Each number is 128 + 32 x the weight over its row's rms, rounded and kept within 0 to 255. Layers, rows and columns count from 0. Numbers have three digits each. The size before them is the row's rms in percent of the matrix's.

# layer 4 MLP up, 1024x256, rms 0.162, rows 661-710, columns 192-255
098:098130103154201127114098153112115146148169118102100102157124137149139105098080131069151173126065199135135088122151162128154122187068073173157095156126144148155143097122122073108161112093126065
105:115045107074109125100085116115132157095105137163118139130157144153108090097109091118131157121091121115117132070105184178121071135135102120178130142112133169154124062109104087140140109024157120
097:099127054106117145140093187151149133181105096166112180123123158149109143143122127121094128151130102099116123059082194146164113147122172157160120120107088198125120083147131095053110147084163125
103:162108170172183107126101104111184147130130149147119111115129124078097102168091171122181118140124153148097168150069117120146100119104109167127106138177179175148170071115113132046138138189083089
101:067163108116184146154163097088096121103111109119125087115121133131095133112110132130112102200169097137140156130136159056066100200089095152168155085157137138140151129184168143136140102125184140
095:155131153132108131139116138094098192103191151109156129134117095148145105160174129083161145116083106112113176173109106116144206154099080107137126146093092088092163121147106143074082138130169095
095:134105113110075131147180120098183112073097179150102136171114161139163133071061112084075132166146090153119130108150146118105112135096110128075138090136166165147129178159126078156148150127139136
101:157145107161131151150155168138127153138075215101165137148129086065143112066123144211128126139176026107092146099059104116093141152104107101172131123137122131165121084127159104136137170119130118
101:171066145115096095091175127089116038175145121112062115108149113110138206151115178120103131131126169120143112167135126091120143134103177086108070163079112124145153104170113146090145131161096120
104:153129122131119131111130125079098151131093135187119115076135164162127155089101125095110128183109133150195146101151087100103089136121130166119155093096174103182128126107237228101155117102108153
107:215106147171110122146080116097119130122143179119162148134142109155075144096158156089172103145131078139062079181097172118181106181087089041177156097117132132104081123096110091094119126107100087
102:128125080150119138190060108141147146123110116125145129130162164129160167138180132106192123207068106068123027114136129160090155164185134135098085146056113117147125130129106111194130105164136116
104:121145136119115146117103162137123138129099175136106120122135101127100055132143150164126135133164117165130100098101164128067119161114113126136119199186106112200119118105091100199109097091127189
101:124081121166142136137102180122177149147119076131103161139124078164071133042081162119142146130159113096105114177136135163131105112067092144132112123135132070113137131118167138184064159121092153
105:112086090106130162118102090129158152152134142086163168111141080147136108130198115152097105143049131115152170106157120128167080190114136151139090159080199116141079141171139130114127121130186148
106:171068199169121120143158171165123146095140120108178111154145176144114106145133190151061143103032118145086220149119115141093115174178078187153113134141137090145161120123087108135093128150108108
099:202163118208106156130134131127052132083165154131134139144056133141134170112152149150110138159141180152076096139146145174130162116168174138144100106103069168169060080074157132128109134171128180
096:036150175096125195104115105109104121190103146127097175140139137163137165134121121133065123168072104099149173107103076102114032156089158140135159164116105079115109123127100104112131106103164148
097:148138113099102140172154089098157154040133116062121133106149104109119059123140131127131174158058094158145151160154164067101125112149157090107146130072157202171127122125147074068109081153124129
097:140109107113144047068155164185165149074073184124115152108128140175113081171142147155132131150176099126098191111094154107120222142087125075117151127087129080141083100107142077138064131169178129
097:116124125065119156084176160051125113152120127152056136104061159137170162121158112089141114130155106180116118131099137127173152126100112139143128114065038122124138106102137140095137193174138113
092:123205102173166177180091140159149138138096171148124135087166100121113134105082117138091139135137099126084135140211119163160177135126072091110101186127136116138073089112183122162086139138071125
101:196153118106135134135168082118120109198147070199140151135099112133139118142138114092129075095111142126163130114155188179137133077175137163172132092173149127138153135123148121135074096136109127
098:166093102144136125087108137133150095118091118149119067172095200091073134198168185127127161141138148099127168084089089150128067108140130136124131105122115106066092147152131153103152171088115173
101:120132126107137113123100152138123148134130175057048130153165117159125109089107078084085100155083090202164129091120173095177138093132134143080108117083132143144126147060132134170160111108085111
101:126127154158142126123194083126102150192114164174131122113143096121099175081106118110147125146156199142140104127108085164134112135103145113098202080171136167178157117118138101132157147068134129
100:176141123113124150158124129189113105169159128136094125191075160122101129153131129159108126154131185100089155081149172063132136093147142141120098181145140097120130158101099053147144146163169144
100:183107152117140092141162146076153164129177170137085135156155125147174146074129156111144123065107088108095143129114143173127135182129162168109078101142099108191109121098153155106101167147121141
101:210094198138095057132109102122121151098167099139145088119133146083168108156117112080127126087095110090090150151193140130171097154162098172060110142140133094143084116094143170167166088164128096
103:119202097213119109125104145105083162150157145126094155117190136139137157123147073089125122167121113133143113088183151117137095120102104123163134149124091091117202133128182127121169089146089147
104:185175082079164180154102126125121116192117178134121112110109135085142190134108169140106163109145096159124155160122155118124150160061092094103122154111110107072143122181141125135064170069062132
104:124104154140115124130145072147151142139115092159178111146101130141185181170159121108138181111089138129140130156187151105119149136076124125112136106208107131101170148164121108111067139127109140
099:173191090163146095122082107114118170152133156114099090148164147187166145070152196055106099150124172143126149095156140134150144129111085190135136077122113077123081117091127136082114105144143115
098:092140054119111136052143070219155157126095083106179067083124044143167106112189101127091153121124098064136086054090163125124147161173120129136137183145105099090144110109115098146119155134181147
105:094141192135120092146096063162156157117078139202049169208104146099167129138126149133200164038145079146132165120157103160155134145140121108123130137129117121105117118152097091146061181115144132
112:077145131120143075147097120155094124095145115128146137109149113110130127152066188140128159145116146201062103162172106102133111104144086080116173170111108094116093170138116121197094187124132148
106:159070103154099103135122134121097177151151134163075097119133156097126127083164111091117161156108143111136142057118122145167125118198125100159129121099080154159193153121139135042154147139075118
102:158163129133107106096206163111130152110230071070152027094167159153121163113104181115156069120108117117102109152112115114103189067131121175108122149085113128153148156153137128119155065102140112
099:117094137189189179166135112133123127108114083138111116113113124171130086137126028147158138098089125094122121141169163137177144148150101097106127128142116095109208142126120148161134166133134117
103:081166164161205155083121126168136144091148126053158118128066168110213127118088091191134076110161060095151116141097093076106128178196104096142096137153158153099111160105166129078163112122163069
099:078151062127111115130145113171092133151166057145126117095074118156071134101090168112171124085146164097116196189120142149166128127144100131118121112147148151133106165110190157107102111107171173
097:102090127135193146134139126099142114129078094141135122113095107080141083179055160111083085168201143132080126185124126075095150138163153108150165157105116079145181061097151152109109123102128127
106:114174113138128098166122152118166141101170131131133074127080117105140129112167123112124091126141095125118142154110163173136073193117121098195073152136120107156168078201088179092091167200119145
102:110158162131145202130118167176121110111136112109138167097081092124111167176084038124170169147094127119151165141061108177093161124177162094132151156143113137125122085154147129144123117140114189
096:120125159103108076125120129121103155133151138165143120128049114127100145090168206160072172118134187178163106088148141179112136156129126178197142162151151117187117094111129119096099255100133136
098:136137136157071095130140109132117120145122121081126142134079135124114180053081178156100120117111115119126149077111116085168074122146121142168115105100136165089129144120230100135208112168118117
097:122126152113149131116092096139086121095130128141128171121074136149149150170128095086120105068125121138109082153177186135158132110110166144085122151117110084143092132045125119134135128126144157
096:126098136163150114148123129102108151057156128124099134105155123144090116160124165083180141149153176188114093160155124112104145110098119065100092172186183126131136176137134096145144169153189041
105:152166152164099138116142101177150120130162171096166086121050087169075093160115194132124089115108155104118133084132151136109130110133132185121068143100131120098155184194177139106145123117127161
104:183138092154164124119120160153138135143124085152158065130130094107116105081151141169114137053120086134178143068094080149090108197171159074130108138136138116147103162130119109208174060093125146
# layer 4 MLP down (transposed), 1024x256, rms 0.149, rows 661-710, columns 192-255
091:129153136114135095118103156098184072114126163154104122100127121088160151126123162151092151091219093147117135175131168143119126149153155113146103160134091138144121121161134094113166120138119096
106:086141160137155128105162174107196151104160106175059160077135104100061186168190131177185086067069095137165155115105115033090155109120107110112097128101108157093116146105131138113062156114065101
100:078138140090132115090140115088119135121140084143170144133142148125112161121136122120124124142115156130090145070118148155116118140112177107129131110109149082173151166124111125172112145151169133
100:082132167010103078166181126127189112110127207065127126125114191169163117112116141087133150128066140140132135121156139134172132135119156084205116160179106142087140144125179160140142121152125119
097:107148137107114110149131186099123173118121084150113202083094151118094120187171155091158153100071132120153096115109093126090124130108093119120139186124119129159177127124148069162153144214110112
091:109118134109078180114157097119135113102091122096114073070090094117121072119159185131107148189136129115128093097053158136084084136113129171178080123137107161150113149098093089179158079073111117
101:111156158138128095206073130072153131148098093096123099161175089177125198123152110155146129097151108104140101194129166147095099139149091117103110098068080138101192087111122178133116179169176136
096:040117104153152105126132104103130186162164095157085150153139146147149196190101128089102100168102174142144160184142153133132084139152134166148164145138170083138160123128105130110107098123189127
107:152125104179139115110152181122091148137143137138141080134173118074127126114149103122156110126063128091203133142119099105156087121122142169122107159080183154097178109085170119141135109075121121
103:138091099106179102112039125120128151144138188147074134078116081104050113209155101123169171112137151166177179157143124130178088143131151123108111182141116102087145131201163116064129117172120103
097:087084112150140143068121156155131164080129093163130144119148148099173190170090167103121159099126097180156091118107107092154132139124100161152117154082132092100146150114173089187110154156147088
092:109105163098122072122176117140086137126220090104108147184116169096093107057097121109104146046164126106093192159132171127155118077114142095125108132125130143141119104145128116098123105090143173
109:140090134122141155184119107209106154166112133131183146114086171079115141098173150110196131186169094137187137176090106179140164149096110107153144148135147136182099107122106127142112000162151101
100:130134144117149104164151149096101124129132213117168078113139162134143069167174132096080142135090064105162128086167109113098161128147184120071131085125088169138111120105103079047113068065122100
107:186111169113114075126145109110130122142090139139095068083153158135116125111174117152163096098125115200165117090079165169131076207205094114117173138146159118203119143133168116155136097137134117
100:092144149153107095115141088076179129141135125128110117096138129147142121103142141135179119142143149178195121084137122125114183169119185145101133145114094121086161092148160133151176145142108117
093:099076144094121120126073119146100154120074138138124175142180059151134092136128101191133139108075155133137095102191127115179138082134088163128153145191157173101169108087097176171168143101133038
103:073108175148120159097165126078099094072150110142167149135106140125109101128115136091150111138148121143081108124108106203084116159118087103151190101125146101025136147087158163164110145135134138
092:111173154165152127099134093180089134168060097110090161136189125142069124045099081131071082146101163124164117100126083151119057141103140089106165089132069078094137128128136105129130139158108072
093:105152158150120168119088072120110079173115123169104140110121131107147166136103096104116116096105098170115219054148120094111108117158163137133107085114095140158184145107166159136088179101138161
099:116103181073106077169079186107121124129079149032162155099220108115119113083152100165165152076110099160089146088147151160117083144216120149147161200143208173121145151105147116160135076100173142
092:125054153070127165149160139106152102153119170141102150108199178150079112141123110162173120159111119153139165117125183104135084123100149160077127032091120202094214158190093081144227179133070162
105:116149090099127108118117137141151136124113131122135197117145118101176043133091117105100147099156133200104158134104074128046201136080113129161155160151153114095143142144108112105099130123082157
103:097123088171142129094089157121211075080109162103089099057139087126061099127131122131130178078137178096087127151130095097115147144167128107174173119136154146108119102134105095129122176111086109
096:085122160128107137095185102142181085144141149138163097109070099057136145167085125182110104081176167083114129158168100090084112118102125085161072125129088129151111119188089164106056169107145127
097:103133114091094076160119171123057119073130098136087125124106099126157148082122072091091110134085113118090071116136176155157149149180114184132165189118107089145076161155121114077137140143085106
096:150070095122126144087076140166095152130111141136144096187076130048102094149120113082170148149136164169092104116113144073126103157173138113118131096067162110107122139143092119163183108139155132
101:171150118165103168164132113114136123174148105128148140104156190086092119148100084122050111145164155114092119180164143151110137137159145149097113155152154145133099120141103125130186118127114124
099:086123088114089189137115131100129063113155127147116167124173105118123146165084121114052132123159149126187118128112143171161061074092122097152117162095083118069132122202154183117157133047116142
105:175129110086153159085115118152162100106097139114140084115164195105100069211111169052113158166124117101123122138127122129103065175152149115168158084118062071134126135117140078128173137117152147
095:125098119070126133182138182067114100118056123100172084174084148099139120132123091126172139153113201142072139162161145112116107122148084142154096124134101125072147166129144191150169089149141166
112:094180114082162164168123133177131079126079169139046089120154072153146130116136132117122163050132112123129107091169148123150110093157055182083137106112081111108110169117164061134169114157202117
097:096097149126158168124127174177147136064132140160131164124091110051117098126109132123091218091098069159117145116064151107080105109136148150061121170164145192143152108136106115165189130115116202
096:169188194144143088169093089100132181132096175115120200108195217165114160182119154115177123165119128129126132184176101148112110133094120127198055121176204142183143199117163139120138122132138151
111:121126106146086104143141163091118106109145139117088139181161166156130119112135143143119178147075140120172091097092098090082130140171110121090155068152134116131094138129075118148178055155128071
115:206157111151164148122099138095081166097136164089060121168072107144112109127140142158087140147094138129131173147165167070129112099111151155167079105100149099114127157124083165138139172118170188
099:077139146131098163077115159126121094140100165176175175097146129142107116157107096191166068115065110164132135099089116140106107126107151121161143141099204123138159116149118118148196134121138142
097:124091130150082134103141133146110168140152207191125217121165134061109111143166084146104169199170114130140136135140190127091024146119103152126181180120159128080123177116107120227124162117080133
100:081133158108098122158148155145176148130146118116160158138164180079152114144138212154106146173136110130155166172099144114169100158086096148111112102103127087153071110130110048144137155106090174
098:126041094116111128110152148067142112118135112086091108199167079162122075129168152122105146174095118151111149145152163144117091126092096162114159172143181129100128169096119119143145123109132152
098:085127163156143149124114115121126125155093083087112091129200125128182079097139149169113117129107156063098134141148130121102167114102131089199150144139103068068113098134114114164201131128081094
103:129121122161114138108177153107176123158111164083060134105154119201154139146132109153156181147118150083132132149128174135133130099152168127092088125130163148130154169101132157130122127143135090
107:147141152166176093115135115106096094079152107074079112089113125140117114081146103128097155168117064138156111209158123191120055129123117177143143157157178081142131061099096111040057168136134147
102:166113179084122126127070150150094122115147110098068170089150124140134112159111137110087103158132080136140119156150183146149161110131166140132134169186124158148096114127091114134144125136082092
099:150161076131166187167112155151183152099159142123157113121155073100111103150107183052106196177082162122125109140104129140074122145111158124124171155080185118148134091109153166117132092093149103
098:088158139111131109099144120222162106112088081117154092084148128105135075166152137162231106111115204133135134175132169127114132162103112103162096175119132122128153154116141089057117193157154114
096:125140073180124177163122127121200074171132134153123115124094146144153097131138188084155057138162152122119164104134083139125154127127106063152166129180181152107127130098129099178148137136118148
101:103115167133072164099126093208119169142062101128120079132133186156132079162080067126135145128080103154161095140137168104170105140123153134117080113083154080114098142121087086137124092135093112
108:158094133124119172127146145105137135177121131112109104133137168133145136075133157127146117157109188172151177104098187086124124161118123131173201145143128058074067153132097132090116187133118121
093:109069155095112127074115084131123135100154111162163136190098140161128151156099125132187159082099141179130161148121130136090098103125047150199173145156099152109163142129093209180113161162180104